config.yaml
qk_norm: true
bias: "none"
lr_mult_qkv: 0.7
final_lr_fraction: 0.0
train_tokens: 615600000
steps: 4697
Each number is 500 + 25 x the weight over its row's rms, rounded and kept within 0 to 999. Layers, rows and columns count from 0. Numbers have three digits each. The size before them is the row's rms in percent of the matrix's.

# layer 4 attention output (transposed), 576x576, rms 0.0197, rows 435-466,530-562, columns 144-287
105:515448508443475487549520467512536465486528500525499493510478486512534548489505479525528532491488536494465451555482533535465548479530499504514489495488502490507498498498483477479495498469471498542502519518502453495529500515473520480479498480460462465475561533509503483493506497436512537534487434443493526494512468503516495537531470483518499497507538528545468510491507484500468506480493477514487463493501450528469484450470515467513487
106:512515477524492529519505476470470499556486474487476439493537517504548516499518503499444542496493507526518498501527478508499488480536516504527496472564503511504525494530489490467499433480496531502498492497495473504500505496482464498436457510488512491454528514495488481495498473452522513503480515510527505510509507503500510522487473476485512505503515522482480510517500484475513464511454476494533478523476489478520506548525428487487474
112:456505495496536502493526487512518491476492494470479521513513494517501484510497529489550494511473473507498535512506487533494481495523500456439508543495505508528499457506481502484515484499454486527515528476482527504487456510497492511529496507524483542495478460492516487457503465464487482462532532497484526505497496518533485517503499559523523533504498464471498549493528534534533507530482492448544523495498521486536505495472537489491522
103:503458459452542496490531494511486520487478499557474465501506499485529505515510541524505461521487520526531479549490495472495526552475487497514495496479533475507510488467460487519460470474468490490510491503512468463472459487500503492503515512468478522507521508509479566503442528481507513479525515488514517510480506558503538528466517528551537490511544478505511501506520494512453459500497500483506475491492474521488529461541476510509502
111:517491505499499485493514500463473524504526504520494466529479504466490506536509467491527477521509495470480512552464510480514520515496491495503507487499523509518480493478537524452536506490530507495554493474477456483487550512482485534505527533476501491479475505513487539507482533507515565495544514476457477529498499534523490557539534541520477515452522489453486501495506461499506567464510501503497515478509458527498505456490508549471531
106:483493515497520484516505506515468518503503476515458490483529477526489501544496494485541456506459492507500470536537535472477474508475449483442517507524482529510482520467458511545477524502541550478487497512523498523472495530481496516479530503467520531493521504543508491488465515458489499452511557516512533500474477513530484485493480513457464518467470500514496513495515517500489491490511489485500495517461500441513498506527495493532503
108:525511493482497520496518484508428456535533507497491544518499500462532518521480511517513494531468528520565527501500453537484487527486527552502485536522494479506548471500505495466528567472538522468515478486526509502506527467472498545513529475522523451477476551500476506493503517514480505510485508466580462499517467488487476525506485540521523512525502518469470552489498517496458502529526504498508471511498512510512487500451529481531488
107:495476497499487469469517482519494477499498467512469489499517497521513475512523530543511523498519467530492516529503495554497521514538488520526566500462488479506535522490491510475513495443488483503510511497494541496527493472468507486478462506452471503463574552490510558501496477509508510535443502480484501497540507497506519466491509519571519470544490492469544473516503483496503475482484490496475499475442490490502493524485495498533472
108:486485535515496506568508495488464462473458490507501481516472483460452493523518472503482498468525520518539531497487522510486526486517489518452547524488499477487500518496524455525486488537504531478479457460501504483498489505500495521483527516450534452540463472516509489507521472542452515514509498465520477532459505540481504492505448524544446539504480505506516518489533498529482521487511535491537496510482507522487483502473516496490548
104:512548494458537488486512460510484477533531529530517494528499493508518526462477474498508532534488552490479502464481512490517470504474528497531471469517514469461496505459525504499451523465473483531517512473556504477497513497498466504521494509534484448514503507539521508540479527520485524494512428510511488534524481580489510532492497495529527503491531524482516525483498504487506528476496521449528506524518492521510525536485476481493509
109:511507558523534512555490444545486480492485457491506517514511469502500478549499470490497499483476533475510524482560503531503469544448478474548501506502560502538512475460511532488477510497499496508486492487506496518495472494528511481518462508500472456527491510537514504508507470501490492490501496518535511511501522471473508493484504487506518547506540540511495536513477489517494497486510508524516459561434504518494486515510518522475533
101:486519530481479547482526480494468470574525484500429492502473508529502529531522544509479483538441476495535517512495494459537543523463474484530476528475492519531520533524465494501485454515483487526503494473513496528512501480509523475547480464488469492493516500484535524470481466481534496533420492471519509480531479492479483513490550530514513488478542503477505491507531524523520457493482519485527481502533512504493486524484516475477440
106:459511513536549472479436508490503483442533500514522490512545451499480503491497502503498497556513497504456490476532475429480454505482451499517500481496536479486474476500501491472515490502454491512505518519516476483516508489500503523539504481481473464499497489513467506474502529507477496475517521501526475572481500491533510519514516479503477568496496530487556545492558546540523484508516491434480506498515505511498501528469496458495531
107:469501471505454479447467532507470496483491507488466482461500495516504469520524490500486509488515497527509518468464522525524488494473519517510534549531545521527484505471504509528537475481493484529474492484520477491484483470461476475453510488515436522485494495491463505488537488477491488509470536453470470476490472488490516539490512489522462515519503525474536458479467496524510493475499458539486506508476525486543489519454436457517514
103:518505525502472490495478462487460536552458502520480514510512461525508473494504501521484480514491551562521444522553489485482483539492502508523509471488506499540465523477493513463517492473452489455472487481534476451542509493489514526490530505460459478454520537538475500534539518465479570507488487482556505507516516524543515508531487468521484486496486556500492496489544470512517499472479495504495496508497501486518476445486470480544512
110:470494514483553536523493507498540505514512513474507499531485472460520509510488526462504495516513527500486489511476495426550528539511534491500482555497515488516444518483500525490497506489493492521458515480509482465500495509593486513485531532480494509498522513515498529462484504464522515483530440514557478483477558491472495478467521519497507490487496489535521532506496545505520509484538531480482507509505484486481430494545494531493565
102:496518504463497497483502464504488480528507488495470512466519512502477465506484463482517490476481448500516536506503487515479514544528478521480488496519479557550485492447554533476550460482507495462514510497492478483504507533471480512486512527453502474495551520492484512507516490512516567506482508464523520512525503474470506510529517482532480524482526451540457511504482463487496505523515492489455488501554489454516501471468499494560542
111:482496537505502497483472490527486453479513514501508477480552496495523483517538489551481517489491472492496478514532506501480480501526532534499491506493514470530515527493479480502468507516480494467498534526496511466484515440496498481476462488480492506459511481454511491537500510490491486529480500439543462500491463502515522510508524495508470515501522533467509479486499491476518503499494471514493470496514453510497494502505514476499428
106:482494443494525497464521496496533537519521486472536498544518510462526514446501514490495442497548534528497480537529538494496464520502484467494499506449478460523489514472496481466496510470531479505520485488478510503490505487539476507466496518523539524488521446510500483497464501458500530507516490501500445538446536510546481482509506540512488511463517494498521481463503485481540526491513517490506502489534521456515513539481477528529507
108:518488525473484549534511485483533484503525486529475518508511523517500489517479520512494502493512474464502461501497483480478501498520494514497524501477496494521519539534513493489488497515519493496487498495507478482460481512479475527494505518489472454520517503509536541507483524440534467457512477495520498482460513494509511467487542510518526504494512452529501476495495508515455546467503513454498494501488499536527520525459518542526475
108:511488462491520488522508471525549492490506476507496479545487486537502547472479498519495492497477526526517536514484482526474493478492484479516514523506521482546515539515452502474457506495478520440500511543483498534483494580512488488467490506492498510502468538472485449468547544540489493486523492502511466506490507512504526520475487469508463514461439527502506524471494499508494470545463519526437501469508468515465511544469504499481518
106:445514476470529502511498474526472495488531464505567513455494468541485489498499520514505490530472496484503490501459502511446533497536515467547524494531510510530499517511453497530499502498515471479463501474517561547455499533485506487502477509466469523536536499469476535466503455483511454529470537505503479456528533472511522513518518457503506492479480474500506511463536547516504486495504482539494461496479475458507510548489512520491500
106:536491502507492500489514510539491525508517476522544495502479508453491508497469514505511474458557546500494489520468518494479493520491528517463513548496448539492528528452494514531472534484486525527531484510499489525504494529460518449514512487517543489532510524521480470513521556495493539486506459502518528458541538481484526490481528534476503522524507477515507473465505525521513490484537539483514515511475477468491517486459521483492529
104:502494518516507518500484484484500510505511470487478470520508497496521482507503522485496502534516521473446465513518477514530492507464488475508486494488494503486488519518521522505527529457535481559481483517483448511522478468545503524477487483479536453531499488473517490488507492474522522510537529483512495532494499528446540453517517499507559528486533483467518539484486512505497440467486453487447501552462529469473491521532472522489520
110:507509508503496503496473504538540519476492525483484470505489536498555518507492488493507555504522494474513492498504486517531491484471511535559512477509502536477457521540482533518489503515519494527519506514492455468517512552524497513447506505555488496535507492539527475458513455536487469501489499506495472531486489465479468497511490475459499480525525461494507518495520536478515507453504514463485502512510488496474504467458524514498508
099:473493469559506495526542455508459528522517504496528563490490498530512475529469557492539457506492487546453537487519522500499481517507538525468466520503473471467500473501504526510462543510494504538460480453525552472471458540478490501514464495558500476488469497548493508494501476487507449496492479489534453499504472489513463496442527486488520524477500460525492500520482509495518537498480522495521504517497500477542518510534546485509504
113:517498489497479536503511481467491488461526505519485518489491508517519549498506535451530496512549566473493505475510513550518503504473514511524496466526496509520483492555482526543519502516493523493531495480499509523489489530473463538482509463518506536460448480503494481493452454528522479504462564556510524502505531505525473483498497446490519495477524488505509496546504534486493501483491536502509491512452463495499486530533577529515515
104:489514513461478486521490450466489531534458488510449492491458524499502484478531519491539508471480541518520498475486486487476538469529482483522515514510473524464480462523530478514534516522523483532501465517510525527513476491528494525451487513471508516481554496511521521570498516483472491507525517505502496505493496508501486460520515511531488503525505487472497504508471498511474491520491508493511490510503492490513495471502486518517504
097:498488486459500484512505468526533485484528539512470464497512526559512468492482526470505496516514534492469449499522498505471504503525519490487532509513522508518550528497520497541438503494470474485539495530505503485453508501441539507494493508527533510453470476458467471538493539523525497515510485470479479486486510463493482475534495476530495474505525501470506479512481463516508495508492494537510483508473444498470484508505514473511471
105:474553530491480517490520462487543468545489487483477495448532509489511507497548477485454491495473450543533469501449496521461570469528480511472500494526557500523510508512506496472483507509501514478515468485515493497486507440517460462508515458468516490498474537541544476483474481494476525514464541496500522483502510510567482562476509513536485507506483496497495498487491497519512509496497502556504481483511460502494439490488481516455525
107:524495518548488471494522503459491525478483536502517517492514479490497470479539486476494512493548463544518515495526507501478508535520469523497523469514488475496530495475517465491457474499513479480525510520456494513460470471478525504517501502482502495503478505443520470476553485522504471525534527497486500486471491529519550489521481475491508520504491499490462538497526486483503513539507533511508502468492531511469502538490471519475490
102:499490484496493480468461517463486551437519474518552505530484517482507490550453486510504493512490553487534498542502528485524490492543531488535516531460509488541455489466497520536543511543572498477491493490492495504515560529531490503473493512503497520507529512484449498505502540487477497490500463529471509491479513504498518456490521474474528482441470462505427516493465471450509467511513477479488547506504499499510548530529535527499498
100:499481474471493517470501508460471466501482565511456518460504502514540496519533497497455500552512505497495508545547485516515517490530524469545502492525506486477501443539495504488525470519454487508475516425503467518496531513499475504473493487494512514484516557525504502504482491501447434491503487486488498515511494499548496495503483523516467510509469482516502503497482515492543519529455542494486499481511476505500540499501484515514493
108:518481491480521511516454506511500520496462521482478534482536548466464517495523469447480475457458494497505509447485453478524475489484543529486494508499499513470516483510495494511472536487495500482510483470508499506521505505520491502503537471508485542487489501464503552492468527498528484499492536522495485521495502505489521538538513526462499542499446543485509485509501564504499493510507552468489462527496551504515530480530529523481496
103:505511473486493476581575486505514496494581520525503503481491528540468490511483510496526462458480513532534530505480493473539490448496512510491493507435530487507471505520527468477514530505470482494482524491454537496487528498530491501551549500513530482517506452508515519524556493557516471484492499521440501520522513462547486509454512517504474502524465508467528496469491447501494498492544567513484468492517520541494517465492521554557489
096:503502505484510495503506540513510519541521509496512518488484504499476491501487537515475462526502457545518485520496477510500512513537464481476492502507499529484499478530519518462534488501502518569521486522492460517487485526456477513465511523546471482522504512506500459525471465479500468536487497484524487461476483450508508492503465478502523502505502507474464518494496509523445467485527553542474536468467493518527499504457447488525505
109:475512501516453447505473534500555483498507481499507514498485496495514480442537514458484509469541498490501499457548532501550445502509485516533505480517476527502489474514506497552476517521460547480507495524485521539505523500517459493510516479497527486499519483469537469502509494463479465469533538539499539541515482510541506498499489495514501497487484495501472471482505490488539541498509506480513527477512509466520535504481486508535506
110:494510521516539514537516491511516551536449529485513465483465504534558468494468490518467527471541534524479511480501492500487503495498493477471549522544538524469539444520540504455515480479506469521485520491497489516507455495522487475513496516530511476479501488458553496498539477491474476495522537492526468472499486488491507503484521491472515503504529511485469476491465522501469453498488481495501508500520577513505486481499519486517461
106:472496496509497474487525507506540509475490515470520497541495586467520498458485533513473499505508513515503491513509530488479511571526535489548491503494506496467469524492501455486529518461552487519515503502478484483480514509510501535539521494520515471512500534459521551487545468525505483472488457503526505483519482515504501498524476482505505487519514523489461453501468533478500496495540518480483451477485429521488471535496470520514525
109:496457483469517467509531548541529483534556503533497502475489512538502500543547523511550509481472433467492475500557521464569506487542493470529527511479488446502499479488522519514512500537493467468526520486472490532532496479487513461473471512474497482511544501471495468517486486459530477535504524512450520503463473508529500496489490524511504509484482460519524491486542512518538457434516524502496521495478524495521480523545477504480497
106:511493510507485507537524504502503495505452491493494523460539480494476507513492475488527510473467528451478478449519497491525512447492504447447467497557543517500493477487489482443505510504472475521515518486540477527460503543526540511495516515510507523504464512499475484504481510521553477464515521538521442523465479526520499539507502489496497542491510517489490564493490551492466470500497537469550506527531495488501546517496484507449517
113:459495535505518554505519545513569514498488562498496481456514500541537449518454524508477513563453521481491469500537482502529516501513496487521511468506471481540519473485513561437509482541493500546539533494520499516493481491548487499511482481527511500489469524504486497481486517511485394518466501464533504462515514506492481498521514483475501523496510519522489511505492532495483476501495491480458496493519522455496494531491472466481524
105:499515545479462543501496544493480485476517508497509481525494494535502497495464502523517511460501448521495513519490503482541513461497499527464526576481498516521486526470509508519476503480570487539525532510511507523493473531455502504467486450489511493470544482507522515440490540461571572519504529528507464477488496483482473455485487484508557466459519506515519489520501485495520508529492490525512495478516562496518459494521555569468489
099:432501512488524512479524526493474503490529492474430513495539489443486450523532445484483474532478527464512492529503516447530506492496533530501520495500493529484466521538496501499497497500485524505444527537491532468494508516476512484511509483506471483510520508479500480487513492493525484522478557477470476517516516495492493479531480524533531504484453465505496518532552520469514479510481466517479501475508518522503461440464491480520472
104:493498494513499513488529506506474520477515513507476528504527488459526528488526501511514524507515557486496426512537482504514532526513518487464508488497516546470473490491547506494459561527541473517493496511540506458495528522509474545497489529514476524578455528476443477486516485532506497493466513497511496508502512510507530497528467515516550516513485492501482529522552542505479498490553491495501502512506485503477503553458457471509511
106:535499491512486492550536524466522533545541492468456534491479470526530520532481472518496523459486506506488504566492498516537526481512501492504512493466488554508518465485488484526511526532464499447543449510462468526544504492520524507504501499484490505513535536539486497559498495491514490542481514501524456471500574527527507491445490492517509529498478526524527541518500474505472454472503424521512524495469527529500464501513503480469519
106:516491507454518558510559528499496487519530536534508534530458564519503522544469487552521489520528490489505492465532507451494486488527499515510524483531501490518508478493543509496498513498446501474503512464487439487511520485482494516515518504497474502498492533512484474462455518551492495523472520515505535504506479489533529467501566485464513491495466505506492491523468516498541509481511549501487554498539499475432483488460491478478513
107:472511495493508494471480531530525515506516501473448468466502527506490543510454512480468508514509500455501470482475487499479513525486466498470488494542465518504506491473518493485523492507511500546455506536521536529455481517566510512539535520515500498545495507484527472475519490513535502509491490514523496519525493492516512515487553538495520525469502523518531503486484559505446491514476550530494488496514495509517490533476512466430504
101:531490514455451486478497463473499494509490507494537449477503484509499473494505509527514488478492523504486565475506520504493453487472482502488497514489484506536547535546512560520538488526480496493530514511501503550496514479460510452506477480491484482530517518514489502517477465520502488503512517463468506515478479505499521481485504538492513481482514501464508501500496402495529521495455463474537485494492489470518496471506490476509527
102:485532507525504468476452537578498528511515509509528509509453509508466475488476534509488504538506549514477476467531511480517498491456502499501508460436482515469488528516490495557496490470516506509462546517476522507472514518516494497505479488500549506489515469499514487503505488503454458526507517521471498497534479488510507466516461503456490515500508488529472519487503484515505502508465507515486509515494534467456448528518558461477487
104:512456484518497500475486456486544494486484487490495506510486464509490514504506496514498502555523485538537505467476500538472524504451464505513474540530489505547510517473452512471526509542497534540487489463453474506515452497497484531551504533505478542523510485518528510499505450490475520487510486484474514500456494493496479543515537476510447493516460502504517529502472442494474470502480488490540486502533536502514521529491468474499530
104:513524507522485493483457458507508482481474482537450527511504525505483529498507426519511521508499529478483500492504491492483513502480501468513523440529490504489465491541497501501490491454495524487518486500546526521483509522549534463502519459479489485492515509514467491516531519508476472487500490505533540517537500526454471533502507471474504524521497497527513495531472507488487506474505473510508493535496460469501500491533487470497483
111:484506476495528500483471497453519537464526472471521504497438488492508496472526494471477524492471504519518484521484474524495493468485493519554486533503490506514473497544476462519520495561483512470515499493517535526499539478516505515516506498505518476450462501553495503503528512530488509543493497540463457487496506513475521534549484487477514492535447473508517508461521503451545494509486508481522473491480502511462514469492452468497475
108:497517550545450489471542522474466496472471490493501492440488482462500500483481452518528552507525514503463477521482538477474481539481535517461488500507510528498454514501537497487507547534550505524489501518517500450501508538468533542527490498543536558508520539508486507529504513523518523498494496498511511517511466521487498468496497547509531470491528507490522480509487510524487521477500511495514476511508524528550502524540539528476478
094:509509523511492439471529546515526524486497513489464536500514507473491526526471533489460537471528466475543500464502491493510482521518509475506488524483485501486484530484491513454505518509470514509519528505503491487521461498506497501481471454532487501483476500467459489527494496476494500504478503501503533519494501478492490471499487474536503524508516506449525489526488487518513555506504511495475510516488507511493524487502530504514455
109:522518524527495514477484505472527526463536564511505460538509511525495498496526486517477477555457505510488498505516454510500513502499511476518481458549520484507480541434458513495489477488492495507519515506494496507493532503522531489498495501478475520492470520502513502469491514535467520531486516488553484511442463498476489552505468478512502528473452542481465518531516509526498480507524513441470512515470481487482511512490494513488524
112:503478507476478485528503464460524494512503469475491454512473521511502475487483497494496495516495470478529572480465488434510491489574488505535457490464478508483481529533527488498502476506510511497510530460540487502481483462495470474499528471496511497479477480512473488487510481492490495462485476493470490539505480475517532490483501536485491464472453540519523474451507452518513544486501506508500527509486464526530553508506488484513515
109:456513503480530512442518506482519469536493491521527504476479488491450458495527493476477536496489511456545535486479527508506504529473507479454529499514490513516516471448491518522543464490470510467460482498509493505544457510517503488524472501465500476518518460506483506542520528460513529534495511538485520471490528512493519507497513502551494520480500505511451529545461471523478506478484457516570522506503550487524480509493478476521529
108:527497526478501507490493498492512500463508504502522476506491507500548509451544475513500495509511477505531548520486482475515467491498423497574473518503478519533518505484507511510485477528495516489495509481505470533499495482506506479510504515464496464493501474504515515515500499455496509499532481510458498507522509512465448540483449503484509457514504475463526465487502418512557515533521496501499513474510500538513496462518473532521512
105:433527497532524511487496521497484507505493517507506480470487502470513498469506464501504528525467490507507449505500519517505488494497465484508515506469481529471479489496568524447530485479495517527503458483536516458529477477506463461519495540502511484499525487533527507525523529510501498483523491447511515465470474472495530560508471541518499475512488491496475533526490502506463513470524468535503499514512503522462482474490461461537536
109:541521514538520498445467539537459496462520503521509481524525482496510510497528489500521476531562504489485545520493496526513503529468482491463502459480512531517540502501512478547534482499498479499485493477496499479511512547437519494480493535513495482494479514490459519471488503520516510537513534491549517497504520493471513489482507520476511522502515481491539539506500505454530509515518504495499458447450536469512491541513508494530523
111:524519544494512514452476484475503518480549497516526486561494509486507537504522507490524514499471465501487530490507495520523466568522469526522485514499501482538512512505491519519523433480493552498475490496539472522512476499492499528520545519478515497462502496504521474477506486469499507469537501524484522487497496477475475497466486519510500517534487525526471464503493517488536498484519514508484516502486520493498461487478500505524518
107:509519512483477518497515517488481498504516512505485519560510527502476474508523504515487488525525488473498495501564500483489472504478520504485537525505476488473497454505524547477507516510513495515488468467561491493467462511476525497547473508493511512471479513492538495513502548508474456540559488456498492529473510490450542454502519516489483510471497511498493506506491562511465476454507520477470518518499531474465520569473496443512490
108:466541487485472525502481528500522467500488477492494506461508522519506545477498501451535507514464496500489523502490488522511453514463496503528469488493535560482479525484528529495522499505497532571484497502536531509496529540539462505471490544498489500529490480523535496469502455539508492502489495520492477529484476492522458453503500476530510456471503471508522544497515511476544470491492518535559522511514474474539494527501501509505508
105:525458558465505505499491472458507494482493490524491497490490463529495501467531511520460485487513524483516550476531529480497491446515477488527518535488521485520559451517511520472485450476462490476507497444495470506488489453507484493511465552472502480449471503512527486492470498484495534470528484479507465476524459494477489532494515516494484520517491541485507474492502515538486539514512556496495546507502504497546463463482484505491513
# layer 4 attention value, 288x576, rms 0.0154, rows 243-274, columns 144-287
108:482489506507535467484541493513503477472518483501540491516500473531514495504478512517514510486512552487509541539500538502469521526501464528488509480473532493514475525435515516502494477499514506528496495534501477458511517465498491569531464534492482464509463471510484465524489473505496497515513481480515524489477523495504497493507481475530487490501523510510488506492458470488487488491534467504507485474510443494518485507496518502509508
104:515535511549546483449472524495528466505492517482464512514502510418496496480501474518512467556538513493472464503482519528463468542507466525491499472505469510505515458500441509557518494485509501500485490501530493503536505468496531554449516495498501469529516508512514469465475538495481505525543502479509498453513458512522523530525495494482500518492478448481454496475525540487479476504483463460530472487449501461513466529516493463458491
109:502473535528486481484483499523490506480520517508449560518546502438536497500477479522501515481487496442479500473513503538518507476529510499501500480504488499517533483479475491516509478503487529428478534478485547466506462505510470463496485484475503473490467475542456533450510533512515508457464514521498546505514495513481492478505471490516524552493526556532526476531520472527536513494457529512510452499490479450478512492539546495503503
105:482482474449500541501460475481482523498466509511544475533466469545493498513475517491501470512457489537510515518453480489498510527517486479496522451502514493483501550489516516514525522504523470520528476482520464482512485507485504540485463528508510483503523497515484545539501502529489542475478449482523501445521503533474493499484478503505526493522511528473528526469505504534500501541495485517511453485481516512503465453529501502476512
108:546482530476547502517505467452494466495555502529517504543526501509454486498514494490475519492478485493544522523516488475528516485507513509524545486443517498502523537484504522529496536525493513491508477505484476507504497439444495538525454487485523474495502469544462470504462533521512516522490499514504527494513529476494500501461531473521520499483492483514533511550517525527553515521503526480525510511486457490542460504501509504517505
109:483449480521502528489471501468493529492502497530505499468484450499511476499453513471468497497490479515474506496488507452501465506539498481512514487512490543504487498508527528480468480521467508479518518496493516518506531458491496463483458535472524537479471488506492444469488467493495520525496517507481536512473472453501518488488511479526508481493498531492546494558528476537534472491512471487563504527475529464514530445476533492523501
104:470503463487496530538434482488496502508475509488495526531520505459479523471475500524450448534543529521521520492456495542463507527470528479473498495554489528531490516518463517466503497477528503524487487522493537452479483517512492512490507472489478495496535499497517491499522505479443510515507455529513462474511479476493528459478539475490521507518508545442521520447504471488494519521484495510461468497552455515465539475510515502514486
107:519495497458481454540491491513471489508520523527512491548460534465491530468493500510482539525554492510519512505506535502484475538491509554538501504507471496466508491541507505539492527500511519517509515521495520467514525468455450528463498495493475470476474535485515490494473512477496533508473475450500509519502541548527525512484496537468513482494510492537514475477511518511510504508465506542469495443527507532524478512463531493499495
107:484503478485476474518502476487468475539482431468511519512465508465487501509535510532516510501525511547502502518484497442503507477493465473496461523504483530491518525524482503489535535462454515469493491520512485472505461475442509502471509534519499519479510495493540507487492516496495512498514500509462487538462454474549542452517488541486508444506503530505503479532463559520542499485503507526519538495514522468474513473513503522535506
106:534535499522483492477476470494561503489494511493479477493491510508498511491504473478459463485522520485487496480514479461475467472480519493576472472502537489454531500495488495500510512473445453452496462491519528521487535483518499484533496518495473484488497519467523475493503488499492460481505491540521529490503502522475518539474502527501477494485493510506462508486491469485479511489499524489559532509517459480518516531458424481495506
108:509496509519497473490472477480517529519483500525513501518510505498515505473491530505463471482501475539481495489509505496488496509533486505522497484502532542504515482471486481493502530509491483510534511492472512428472527518531508503459510506506504520515496505552453507499472531475487528438539521518505527481494491504509563552518491498489485520533524509510521464510514475508521477466503524475507547486511491465532516520573530511456504
105:499488521495524476477476465500503484494503525510475471544465512531528506528477502518518505507520488493531528452468506529493510520512465464521510517484485499491501519494500484517472500475494533507485516508476467541511470497521499518490508491470505538498530503530532572506526487481532505440493553525510520500507486502494486525461520470511500496495457530460484497482491495447514512498447506464539520501483521495527503501536554558477502
108:504484501506520518540495509510504476445524505519501491502520484482506492499471528437443485535498514491512521449496488493503466512503512539481475490519482478476495499532465500489454500448460473522463530461493525471510531513529506471509510489476479506499492482468510502537556498525480499515493479514458536516499476467461471477514504500482519503511507496516467448505466522500508536495541547483493458505530478476496530484503531507529529
109:478491509502515471506493479507450566517509431468498520491513482524473518470501554442466508509461522508507495527489506524458548478478502478446533501497499511507485498490472533493500483481523510506487473480506524470497536513525504490511512532491522491489493501514525557524496499516537493470469467510500485512530483454500452517512468497516510496508521477516478471487515557462482490551519452496492495502515468491516508540441514523543535
104:479513492459407496527483434499475474549488533513549506535487492466480455478501510497518458504518498553513476527527538475498502531511519510525513486446544478482517551520512528486484479509499505486498471461542475442511505506471526520491533454493523494486487535571465514539497490491483496480523505460470468476484471514464522514531516500485500490476466480466499499510473497484501494518513452461521487452487533475495508488519494507584497
108:463485502506528486542506513520497513467511487501456521516466500506479542487494496511476521482512460476526445486489509499507509456480450510479490477458496464514502495456472451496442502514550513546496499563492485473499490493527524511530524496517499534456482501505529486482547523495488490507482490510486489480514544505483512519482486511524521532516493528526471472500485556519478478500496515551470496536494521496476497524517549510526476
106:474508522499523496533518461407505482530510519512482486478527461474536527532539514524512487472489440526509522512479499488471512519540502526505528513560500518528508502519504497516507540505474490519518491446493499481510514463479493524535503526507431507507457527516518506461477494491486528510504492512517522495497518471532465521458539550508543502466489491478505506520519531528516501533505465484516499480481501474533511512511492491506524
108:484510469491527486532454547506470480509457510498527500471497485474487508530513508528536558460476522487504474530586475478506447533534496516495505440470527497417488466563537497497449508476524452486506479502518503499480512513476509507503476444558511449473478519526490482528529491489493485483522515523474517497491511549499523491496509502500490513467506498514495525494509540537488549522496481514489447488528488484516484456514518544494464
102:503514490510499512520556552487476497527493494485551463474533496510516494518467566451451513477552497498468502494535505528508520553541513513455469503494489501503514520451504506506529482516486441525531516540479475483516488482503481510480477506480474512481463514506490514504524504490521513516486495508496470499505485477551525490509474526502477508492492500470485478471498489523531471495497492482488562481459521548496468529473507493508494
110:529486466467483477558548506494450504494500560557486489490558505524506501482503466532533501490525467503507525496526522452476486526531500499444495491512529505499518518436521541499524494510505496506513496503427490452498470479500508508491519517485490525511512516519520447477530513446489482483505513471517523500499514490480496494424512530460527469514537558467503491503469515540457497498473543496447495518551516492506475546500531495481511
109:500490456494525522494468493522530490534493499505503519504520518530511513506506497477500491482526496485522468491516489500514528501484498476517514473445479484487552495526521461518497487497466489462528541488508500522507505462488484508469509514485468500511531463520521535522552480463516479501517522475498461540532514478516512493501539472540461519497541481558486541494502505507469497507518506517517514478482466451501515487500494493527495
105:497471485489517504526510500490482477536492496502480477504467506516502480487513481472509492537480539505491506539505489503510514517524502572474500500486474500519521481495542485540535485474528541514494504500501519526479547541515522485502503491515495512524508431513527511521467444510494501481471494501490474477515516543499474540521479540511488491521511511529467510513525483518477478488526517526526484537488477521535493562524502467484527
105:475522464483494457513480498502456512492479472485501521462513496478550529477479481455505525437520473493534486539485523505499534521527486466483509514504469517504480507522561491463535455504542499534485472524482501488509524500450453494485534482497480499486542475478490512529491493442526497475462514520446512527529510508496490499525530495479503458485524500517558462478501498464514514466466459514494499494505511517532485474547494455483481
109:521508510514509496492502521497527492490510503544523523518498513418546516496482497489497510487516493538465485494495462546478525539459478519485517496506478516470515486520505459492494475481502469505505489580477524482501529514491484489490457535480493530518446505490501488548503508470499501493516528483533525474535553523521516490464470480496480469501543490481465474515513539472504457515517485506505480502504481498497443511493505530494497
107:526469499469484480531514507516467530478489483458483487503517491477517476521503506528517505499512480482536485510530505481554481526488512502529494478508534507477500513502483474480479537507486480536469547495497498470464523498527477483498494506475494483509502506505476496470463498499471472508497484487469474501534453529515461524490494479468496541502498472464512508517543545506483463516521532482403506501493492526489470462495504522495483
104:522500487485486500489516513497490500458504483523468445499448454524472500470458515500496520496489523507515460479467517527504534472535531517451515501520519493469507463515456487511533483486521506484466479504504537504493492526530500445495541441496501511501521466494491429496455471507494530515480509512537524506495536487493508456536518512526485561487505506499508498480510523485473501446479496486487485528484491552525487487497469465472480
109:509540531474493487501531540446508503476499476484524487525505506494507444502471501524466479480529479483493535494492484494524515543499519538505532482492502523498508525460464484534493458513495531465489546538514511508442521508507533487503521525513497514519483503465493482500491476467530518528500520501498502504556532508504497474488512502494555508485499502481493481474477521448485508516484526447492502503484522476541548515476446524536484
106:512453498499492499538515478478492504501514534495489507462474524556483523479482529511523486478464549511504490503511513467499513469508501467534466524509508544516513480487494513470536522525521517507488477500455489523475480449536484567503519533508500485525530495477488482494499522529502475502453475480524498506531454581550468502537508473483459486470518530503474504458480502562449517449527498470468535487510492469508518476465500547507488
106:505427486511516512507500510514473520525437459508521488457513444520510477465491487466541495542514515492470463538445514495518548457461527499435508514490508506496534501477483507518482548535513448516518520499482526467479458512504512481463487535520491463501516491495529479507504508517493543481485489493501459520504515516493501418512528506520490498446528474507516548451460509546443540518491456490495500509511524509498535476519527506496523
106:484506508509554508506491473534543503525470479502482474496456485512518494516523489497470550480515489522495473510482485507522496531503503517508527450488492492497490514512493516518538491501494527518487528501481447484492489508521459545464518512470478507485494519523492478467511514517518542455483521508525513484520515494549476514470502510505509506527486517511476531475519487509511465543472509513517512473480491520517523434528546523512532
104:516510529510527462525516506509520495490517535521495493467477513463507506518515485493515478462506502509478484491442523494531553477555510513519539487478500481498492468505489512518493493472510502505548474513480475507519476500481489488506527472514506518490526526476483500555484566492485498495510516492504472498520514441522522551505512539533503475531539503533476500533500498492498521513512473462488466460486496477484513495508529484542526
107:510517481522518517482499506508491501491518510536512501569548538495513444501510467514526519551513468475501466455479477508544466520503518494490469498507478518520467533452508503493488564497488528530466474543538515504531494503459450474521523475534451490531566504492464521529515496473526493512507483500541506549499558538506515479494524508511559509512516428489532519509507475467529462505474505520496488484517511548472499492507535472521522